From a checkpoint of a small transformer trained on Wikipedia.
Size: 12 layers, width 192, MLP 512 SwiGLU.
Each number is 128 + 32 x the weight over the matrix's rms, rounded and kept within 0 to 255. Layers, rows and columns count from 0. Numbers have three digits each.

# layer 4 MLP up, 512x192, rms 0.0544, rows 408-441, columns 128-191
087201126109199153128148138108154134168097179173136110098129089096105106133094130111147143095118111124115135132128078139115157157084167133093139153097103099087184083178095145112137134141105095
129058104157091106118162120053114175108171139125164132127164118088128161127202100110084120114122112079127151168210104126082151148157137189071138107113105095093148108093113117046087110151188136
093212167166123118148140135152097085119142151161163169201137121126145107141109125070160109151109161172124168135145209104111122160056121145172097145191142105061143133081118129087135082094106145
091122128135069191113094125162128143148140100159144117174158081152123098109124197168162163113099133177144096141096126091098125103136154127159118128124103086166090054116109126109134147152114097
094129148118127120127153087122090197153131071092111123160096112134118150139116084107061151053110081157109125153090153143158176127113132080137142123103108134021143143093096083164140120112103143
111131068083120156113169123188173111072109126113168139165127091125107073108129154140119110129049110076135169169130058164131162099157125099119135104122141156144088145104144171117145160154133094
141135153135123134104122121120138167161119165206207127123122186148145102158099148151121075116142106207153099154108075121113118185152147133098165170122140129117145133120090158132194122157112152
124051166170140194166103139120107085114116090102128116147164075143138111114165137084116189137071112175165159158146166133148127152155147086115106127149085145156105124139152134113058120100097118
128118118151104081140124069147154097183112102107101143103136118099085091157098125066091150121137146079156111136106134126084075101105120127133140147158133120122079100111108137085114143190191121
166162123170117082110077121140060144180118098155153173107092129105095130145132171121057062124158162161116116136175093094120162124156103145158156115139084088139150102186113099062128133117155168
150125155184129085143057136165082091144181128094161087161100101116114160126114093109153092165147142062121104157113068134110110146095058094110180178183126197139152154204098137124182141098125163
153086155117100159134123151151110123091101061117070107108124128136114169118189078087071155138149111147089141155143126070142136148106138113105118123149077172148136155219119089121113167128107105
118135126096099159073128158149143162056087113121122084167116163119097107148119083158129087185138134086167116113100095132142083080181118137107188141114077226128169145125176080103059170129117161
169079140134103115089151092154077122203143113129134140082139138127171188151173134135130144133100097150159099127159148099143068119133135130148142131090109131090155103119139130172114182161131145
155111122194098142145130154087147158101152092121136135115142121152113073095118153112097154151191116098096122125130116144136119143142113106067108143145099130107130108114088138145112132070085129
164106134116091112123106150154191079120087213116148132163141132143170148116092157120138160170119190120124090152090075139111108126087114129128160151157080122136179137179179171137114140128097110
150121077114195086134115167164089140103108086176148174157184098133111139171175103162145125113116109141110161127157150094138092069090129140168196167222145121147162133104116151131154075111138122
084166103124161107152134154142112125097118146079091142098120163127158123139139172135165089116076155097185148138148081070102119130108104127079149132145099132169101168076175098157085160126111126
162091149132138154061153165172100093040149123122120136095152151083136101125139100123079130135186125189112153128156193096073131130180149098093048117104157085111126104125096172102100171178100133
097092094085157086100177137080131184110173188119123143145109196105119111118163161145140182063149162103080140115121179065127108133118141127141160132139150130155192067108088146085140174161161079
092099092170115167137133158136116146089138164100099139111119192155094208165098103161116132179153044145115132120136168171095133113108107061092126136164164122072122075153076133159124117140110119
127084189070163139110109131102095083103198076118146195056131178139138082136125181115104189129076174126108146149179102104111174143159122130134150149098193168136140166104093111116104077128131132
118151124158109179155106119123129104135095113119121118176196163103145176152127083052170133108148088191175151114120128187108147085118146120167199122095081117151185197111162144165125087110201067
168064152168112170160086150171121121127094093176192152081100143079137160136113195108145134074126133090098186119124125124142160134073132130161130095151140148102092153136066156096156133125147149
089155074138224138159129084152113118130165125170159155110120136076173140143130141084131107115136112101105103140078123138187094081116116122136135105078149138152071098148147168138146120163085141
149151083132121143081132089083148168189104094130051171146150132105132157116158140089130175113155178116130089124125076128133116063092119081128101133139107159137095105124117138074157124159133089
161114159103147141167161144197127148157065125091169101114090155067113124186132069102145185103111175150105111138095103081105084103137106176173133174171136125100163123126110134157094084155146089
139150163139128106104124160096101139091141125120067101150172090053120204102137130127129138134092141077140121142130149176106166132198107133168139118161087154131132133177063088123113059101085034
121094067170158197138157109065109086181098064075154185114066092121125130099137193136111128121083130120121085158109066088104134086168144140094174144072140135127160164085141174194112150133109076
153121126186132177121135154085080138142132140144080136139107186138175131135129141128155185169080169074059123104083120116093126112121164160114126170116148154065132110221195148090164115182156081
143127106142123082167136124108127105094124120123156171158153084149158163157124096105102103110119172119156092083106106092142128097063149063080159136147156115127094162154106115107171114111106123
075103172154110107093092179117145194105197162143165078144192163142132120121083164154118105120102179157137086150141191090166093115180177194081160214186145076111142155074108157111119124156123104
138092142134116021137105145153191159109104147120122097166097116116143104168149129160160137066063135113120110141114115126126125129153129118108145113131131121085104140123066123099142211123067104
163116144188141175118121173155124109128116108079129151122097137112090111137117120111098184155190174124063180045124125127093117170120173166045103133165128138156114203149159139130087202125173086
# layer 4 MLP down (transposed), 512x192, rms 0.056, rows 408-440, columns 128-191
073153188104134133197131122159146083132089105142128145054114062063113135120107076120153161123133116101159106093121115159062147083127155139106130158138074142131167151162125128117118096118061099
164138055195109063061138005091117077083131196193151182082142126081156172162162130134066192138103217139142082152092129100144136144073116192106104129130145146168146127121155131083085095125164080
091096130112123109196207123108102150173151085092087153167171179114145149136142091142086071142110138194084175134130156140134102131093106117124166203130113106105126073130086143151136098167107124
128152199143148106172080131184095090131159097158081182068118134158152122098100050138196144138097105087119083150130140117130164139167165085116099130201127112145079133159097147060159146128163120
140112113128086103099169167133104107112127182134094088109140147149113083117126181166125093137126180111106134126145126158162108138146097112141131094130106173124090156126164115135150160150073140
111111104197132113134102127135130138109198137104135154088115143127117096092097084152156115128109143140129115121154144090154099144057135177142124091078112140171119109159114166122147153142109131
151160170150125151084120098104178110122144151068166159143109142142143158166207045133172116175141141166125125173211083142116126184135141175124146180130082085143172107096131167122142128170123193
134169120112168114091134126165107097136119118199203104153113082170123072189149132043095123129103097126139105136090105103159113143128129101135140067132069130108191062148135134092128164198126167
110087154133152137104103124113119081132137058049119133122129113175110132142127098083108130173119133128155129134158131133158097165231138125199091120125116156131131174124079146133140137136187095
049131106164135122156112168121155135122127076144122120128140089182119075152102166094131155056101160084141145091135146119091164121166117129104111133103127121134145166175145172154094086152131135
107091136122152179168198125120097099135125154199074108156071079166131106147164152143126133155163127145188121181081101091136159126132127091152122099116156119152068070128147099086106154128121075
135086193103128136182156118168138090111116082114078070083161162135095124142118117087090185123161117133107162095121104100115133128119126143106149110100084141152121161197146046144110164098070094
114137096088167154093173136160132133178164126119111081124097158131120155117079097127132115148140195102145147139122135118129113139167201132129140129113081079203091084134134102183102163092172094
172113093067141136140181093154124082164104110087157168217130160101177148162135134088148126141172076086143155138177128083159120138155164090114094133137163167130098116145075192094128125143162141
150043117144087080134135098128081159147130177092103109082136112086175119133111093097117108114191076120103069070105153118124132129102118150105124161085104136167141072136096192122122143151156143
088114096135084172084107220164076085156143101105099171184086133114136141144097081104123121141130082082143086120133047089124100118127129114059103188111171110123130151127104127135101137173130162
091144138106143089128135074141130130142146138134121118115095165143174110132066075092120113131101148146130180148119155094111124147148128129119102062152111148093192154100116125158175085157093146
126121160044090143129124154141065143150141077108091163114122120134163117106165139164145098138019140140104195125123126112083111119110150108147156137063110213168150164060125089120128141101160105
136094151188118074054114140171116110084112172117137117119121177099115122118167090115160148091122155158196116170081149106113053158186106134127173136147134117182118098117172065116111106188189119
167134083123153093121102080127044121102104127104120100150124175177133117158108110184198120167146087115123132042129092159152144115147110123151131161153195098114101144167135140128104161105110098
135107155066096132120119125206194107169125164128124078143157103103118153166173111149108159103107191033180137132125116142184120104119106207130156102111147086075073073204106173195107176088141136
096121138074145093119118088149146143149158100116178096154145093179158091120131152160088154135162050173151122170180115121094142100144113091160132088097156106159122139071143089103076151140218135
097122154109152159093178197148098077150107098078115085137138131155112190141179143104117074091104164078093139131152098104135109143179101101169120180167140102138089146111216155115094088098108153
122191149128107093121076146201133116116118114142091139158068169160140167073146128094078119152123136127145120150123095142131155142110135150128173162138141162088131097128158187148186137199164098
135135110178126136145128121115120173114155120120148142117132144110104073153163148139079116084136140099137154131116117049105136145153129160131100085148100112189172132121123106118128144094081114
155104118161099089116144128106057107107091115113138093077182092134125118137109152121157153174111123159184149083131110069135151131123121156143076064141188151168153124086100115119100138164148139
124149070182123169119162046089142145109135127127065113172122146149078139124144181160148081148120121106136113132109119158140167122125148130110124057128129146105099144101088120065088111132138197
077142137155178142193180149150124124093146117145150142170135118198145090146100108109098128035176143134114144112135161121139145160090115085125122107093159133141127106157088168127098148154118134
112100172133126138141061108169153121128202156149174053140189206109162150070049117123179142170099171144088113200115172197102115124127164152134107121149161130133110142179155075153120105139166153
134141087125143148119067138083126114214104129156118193099145156142175105142159157126097118121133116077146137216083119070038142117115133094081107126119120139117207176166148194157131054167120147
126130210152097135139119191095127092136153123131132138058103206090143143183102120135153153104157134106143167113119091137093127124198085091126112106155138113136066088136115181148137158131173135
064117139174124129087123110129164034133100134165117134112112136134165171079146131119090106115146106133119157162160216188114151130162118161140140130150104137141094158118215120076115128138184099
071122134181139056200150144155213132150182149141092108116116116181098169132090120084153157187092186159101146131174075147097084037152124148132134142173152079090130216168115160118129149159120156
# layer 4 MLP gate, 512x192, rms 0.0572, rows 409-441, columns 128-191
171140190127087151110149135143130134126150163095116071141081160120165148212218138142107133119150132149100118101133111076064121088212200120094143173135101115143114113161082138103099109109128184
052166078128185162128055158206140116105092157162116119098108118097106086156072112125093165092101100094185082078077147147117170086191112120106141130115162180062149133212136110113131157137148141
143102119135072147123086125143131112130135136122124172119089119103078121174057127120199139220194155148152128135106131105121176153114108074125138147115120113135219064023113102170176147108081123
144160139116142191127160123152080147130146094169125132126160199101130131156099098136148130116082120141125136045132149114201094117134086158100162149099102135131152171184149181140133179086165115
145138140147187086121099118147155121157169108126079114114126096121171157148121124158167173116109115103134107138137134097118137142108140162171173130118116133173128116103115124089117124132096129
151163154149153150197098124126165156165099138110118102155161125102150090138134157097078066147135133080098086109152131108145127108176078160087077163105114146118143168134146139087198144181153081
164099143149167123145106118138080087163142139118097086118108135159108107049195137175100066093108112124156109128091140095107162137141137127151104134210144163111147124075173090174158072153113129
069138075088137122089137119153157175080113132095152144137099131123085143099134138110102134171143102145151126172071149121107131179154155159179147073098110097182110160094090060133118087116094187
083115110111160136185152125135135136108099147075129097126136058188124091166091093099138142081128152053087133144133122142141129124077144087115195139106059158153116105099144110137125115163146113
093158126139124173100112173099139087100156171111086089144147155078143146150142146079128111194134089142043154132117107131186146165148186097115181117151131117151046118084125163152085105158159127
153141140116108123111102154145135126137105146113132129138152155171157078122097111130147130120099135133125177137136110112161122130119105119157156122214141110103152164109062170118094118150158186
094094116127114150121090113193145036173105142133145112140142110117153170116162093202091118147116105213071107111067073113146136115133136138139081138180186147142121116162090100154080186156183123
175119154121065084129152117150105145137146151125158130154120103122127117125140160122156097143173219175156141139137164094152134121173182120049160139086109153120066089078127085154088133121117097
165138084097132092123162127159149152099143109122131109110182154160153121126119124146158157119130085135163131117165156131151084133134106182181144140108172117115196117129119114149099108112184129
129208111112139073146152077045119156117154122136135126136150138154156167035097156110179133069135131131128142156160106086079103152128170133089101145143075110141090149125161133135137086135127052
124071134169118147166115160104106094113151113176152161118116117114124121132167161116122151191100180153145113145100084143098163121128173129140073112154174113147102131138139159143159188071154165
181204137142137100160156125159165104131134094145184106128103108169147131092108124202154128231162108127120194141094103109145082159156123100160132109091120133116120106177122097163189102161097188
158118114087130157193158122121168145135182097150142082105170170116188138119123105196176162146139113127195147098150158133147125084152136216136154194121150145147108116050097115153162105159157165
139158067109102162184139150127124208159059059193098100121152146146135128099159089161176141098158111112171126109127058070153083134139098161074126160142122153136165130115149118141127141114182104
130127127086113121118082109082118144187107090150147107084152185106203078098139127146099143119042096134164086085159143131091151121146135167064164161082144140129081148197115082163148187115186145
140114111118142140088166112115079111133117140191093180151077139132096083127124146202119145121116136112060132151081135127147113116096122127102222120114098169157124160214054123185213132167175189
130137153185146100135170186115055121121203134140156184105156185139154067109209133105082080126115128134082154164185093121157237169081113179158128143074152091117164109189074147096148142152164092
122093162159116137137173108134161135177138136131138087121134098155120109098134102113142106143172096057123097120169090149147192142166098152155165103132128161171117107167128139167165115168067149
133102137104184118119120135096111130139124176154097095130080136126129104113135134123088138095181165079129131128096138113131113123197120148118115162111163154154148142163122137198139184060101175
140070159104121124140078136097180133143091158081136102092166115132137114148158053143132159100141061134140123149197180120076079166103136130106131124149201098124123149131072114146103156113129137
129100134120187126179147166142120112059109138157139131135107133170136151065102134084112103127075135156145123108175143158086144120174140141162103121130103096131149070094110163068096166192018140
112176106099134179131146117106218141166085153149134100130189068168113099139067116034124135070159047160157101122187174124131171148133101087110120129112146140086132116145092129100178168090104089
119209141136104095051148172138089136080107158085150128136065177139094152131186118170197085105112096119138153109159165135123115099112086066118124093169133164153137074109126126142154093112136124
071120150177089112087130124107084112129148115110142146176170176155122109102110061086184061093149107119115048171170108117149081112108139169161134219189137154119160135095120102102146101155200166
143153168132150123109114142132066086150158057178111157170126187125103116134128101142078124084085105104158162081124095083139159110100164148130109073151126074088147145126031098071132147102100148
146139195160125160048089084125151077147107103080108161086086062153096139133098114156077185074107158165161136140124109113121147119102119100179133147093083133127182168163133059119099132111131137
077145096143158121164162124106120085166155090136183080050194143105129082092100154163139215096089153112120093124145116135147185107128149120089162144167156092103124155149099162155133207103118190
190120161106128112082141095183113108146134185077065136123120166166165133108113143153149180158151048098125134123120107116103168172111074066207164116117120157146160118121120109133123093149112132